Part of a small language model's weights: 6451 steps.
Each number is 128 + 24 x the weight over the matrix's rms, rounded and kept within 0 to 255. Layers, rows and columns count from 0. Numbers have three digits each.

# gate: layer 5 MLP gate, 2048x512, rms 0.0554, rows 1024-1037, columns 0-63
# up: layer 5 MLP up, 2048x512, rms 0.0546, rows 1024-1036, columns 0-63
# down: layer 5 MLP down (transposed), 2048x512, rms 0.0519, rows 1024-1036, columns 0-63
gate1024:110117087103092151092120167186139145137146176174094100116104182114152139155133139159122122163120143128127109110123142103142079125123170119118143048204144158130099107111111126118137113143075138
up1024:154127163147141091155092151123134145128121175122150114131144155104117122109176097150113111165164117114124155151130115099102129161174089127114144119139162121143140100124136112116176086117132129
down1024:174132173155124102152101123106173123168116134133134102137116127144106125100167108122134125140171084173125142153104122152170146161125113131114166134150148129156157175129157130127178129132160152
gate1025:183131100120113125117181139178121119145118117135094145117142107102077136148091145158171134131126104136156107126128118154103175116162188146048098117126134165127128152193146152131133102139118157
up1025:091142120121143152103123137130115146094164132095109129137104157161165132134123105117137097115122149104117183114080153147184086163102124117125125131103132151091096150079113129128131120137150092
down1025:126136107169177128095160162108142155122135142144130125129156134144153101127131150111008134127133126118111122123137113148128121096125119135147142127163117145151158121102165080102170140137090113
gate1026:140131109152152103143084093124137115106146142155112091131169143096089164125141113142132134151161093101091154132100119155115098130154089146150137109118140113139137144106130125096147131165119100
up1026:148109091115136125176120099144106139123110145075155152106089163140133099121101152098133173121117180153120133100160089117184166149127112154158113104161105155110144084134134140130140158136113148
down1026:121146149152127146076110163114142114115119151109144121115103145155100154106131121160080129095141139112090142140108139120118113195121085091104150152145144126128146124124122126117122121127151079
gate1027:085089130134129115109117118092163142076140107112137106124166097116134135120080109105196106118118163101102165165133113151104096114125115112093159161103077162126078129123174108124151122154140102
up1027:096140116089132119128117172148176151118169136134157118086141130144121116175108130139153092120122138143147166094125149114135128133168130176148135140122128105107157073130186139122122133093098144
down1027:118139115088155121101122138111145136148153143085191142130133150136120135193125156149174128128142143077129128139134138131110149151101131158128114120186127134142127094124144131135139108119127142
gate1028:129138157073125085116140146109118127137146092119143189116143129109101083121136170112154139099119135126142131101151177110130117081126137094104105083121142100085112136137137131134122149092147099
up1028:156151096132110115122164150182158131154146116128116134152133120122130120129156164121121117172084148117116093096127152136132088067141132082146144124123097138123113142120154151109149162124121134
down1028:171134109144159112180105104118125139138150140090155090096149125134127148138157120172131116146112073120131109145147085148158160164126134117143133104136124138169099105117164170116113124116133140
gate1029:156130155119125094129131174096113151146120125101112160146095165143149100130115102157123150162133106137109182140135082115136114131151110164163135150136100151119150111168150096163125147132128126
up1029:133115122114102141116140134122158142149141111199101126109117153109115106100135122130147135120122111146095106147121099184107114085148133125158146111119124129126085111127113141107134160088126125
down1029:085088156104133127112096148110130096152139164132133113169163146083155136142119100104098169104157192146126148110108154143116101126118132143110123146121131123117096118127094137135121152121149132
gate1030:135123122173110137158146104122117121119091097113134127102088123133076116169149099154133132122073126091081112130142118122084100108083128162148147116117119156105126148161168101126108146133128134
up1030:155130153124129092111159109117112098158122137143153161114110150158130156144147157105130164088144141119151126152099109083133101117147115155174178135135129098134124109160093141106093099089119164
down1030:121149121137144095103127130149120152128127156143095135184099125113104136115139148085148123105140079127129131126119110136168161170082122129150118133101124121149123112157136141104105123086149139
gate1031:119120135162132143147109129144169148114188122071105125117165122122108116158128127060192100130094140171096118137133109100113108160103128124125104104129104136156122156137133105113144129130110113
up1031:113117182111144189099128115167149128115122124129165117157190076132138131140198105100086110164161117143106140146121124154131113163112128101141089115056115165170133137150113120115129100118145122
down1031:134080141110120113095155134100108111122095108154128156148089143129132114119138102162100146155168117094124129136129133143153129110163138134132150111072169160121127155147127162124154126079132116
gate1032:114148119133094111112093124162116119128143143150145121118131154108115159128113161105123156096120109141117122114153113117133126138128097117131106135158150129101151158141158128103148137125109167
up1032:159143171075130099108114157132116126154145150155152140157130146136113134091144130136136098144154138156169161158140151141140118097112135136168114119113149139111151132107112145138142140114166122
down1032:114094148150129140160105137108141142108150109115088140124143143129153148084103143082189121181088086114144089135156142108113092137160159170137121131123101151159134162147141176185135140107131115
gate1033:134128120134102130184151148158107115102143126070134125112093128113073141076128191091138134138084134132147168138129123112139124091121141129137140146152100150157110119148140144149125119155089085
up1033:122116143147137059122076140145098118118134130105093112136108142135141098148093133154120144189121091102179115183148117128129112079111113129121154162110105181128107128149154110110166133129139132
down1033:133157130153150093091118131130116128109112137101111113108123127129123140110142132138150142106123137109085122131140114094107134103129099187115111152129158159134108118128147137087144147071134161
gate1034:159154122092144126155117169160110126139174137176113121092153129103116114151111112140148110140126117153095099121118137139131134147112154164137113162150177071106136112112168124114157131090123113
up1034:117140130148109109138128163143097146149145119153150122119121132120130103201145127144121137082107153118097114154135097118121138122106155141129102132153145145172117119096174145121134116156065094
down1034:151086122132132107131137143142141129091066120116082121116151147111106133170131060120080098120116129140113148091128124127152132168189171187137137134148157106107168153133119115108120157130089136
gate1035:130114153106118133145129108102138075130156145135146118129122124164085137150170103135131138130159113111117145126156113141143168122100132101121133109131153133159119121160102121101133122151187144
up1035:145110118139125088097110170134151138121114122151136177159156133132080097122121126133149113122129165162111145098128154116138119138128163124118097135117123117120105117104129126130123147104103116
down1035:128122085097093175072105151163098154133102183099107112120123157166106107139116134129142151101123159098122137133144126155179100116173165155141120131159102123122109115107190118129119109094116152
gate1036:141164122129116110119144165179119139120150137100116157157132080149143123171080151125173107176128159137116138152165094101108168110152158160112137102115160145128122125158180119171087190142113094
up1036:115134129143137092152114117165145159137101126093177129121090098095127151102144161101122136141104123143099082129136135169120123167100114142124134109102135110112111151162112137137107154135144116
down1036:123109129129169111175131160139093166078145118129141080165129122122155118170157132104124129126116115109120135140139151144080123148132138137181184124146087158130133116102174118119125126155142134
gate1037:104142133157142123126128145138137137127157116139096140149126177214154122141144116115137126115149123140128139152154103130095159162109116140152109133140146115123156203116145096129093107134113126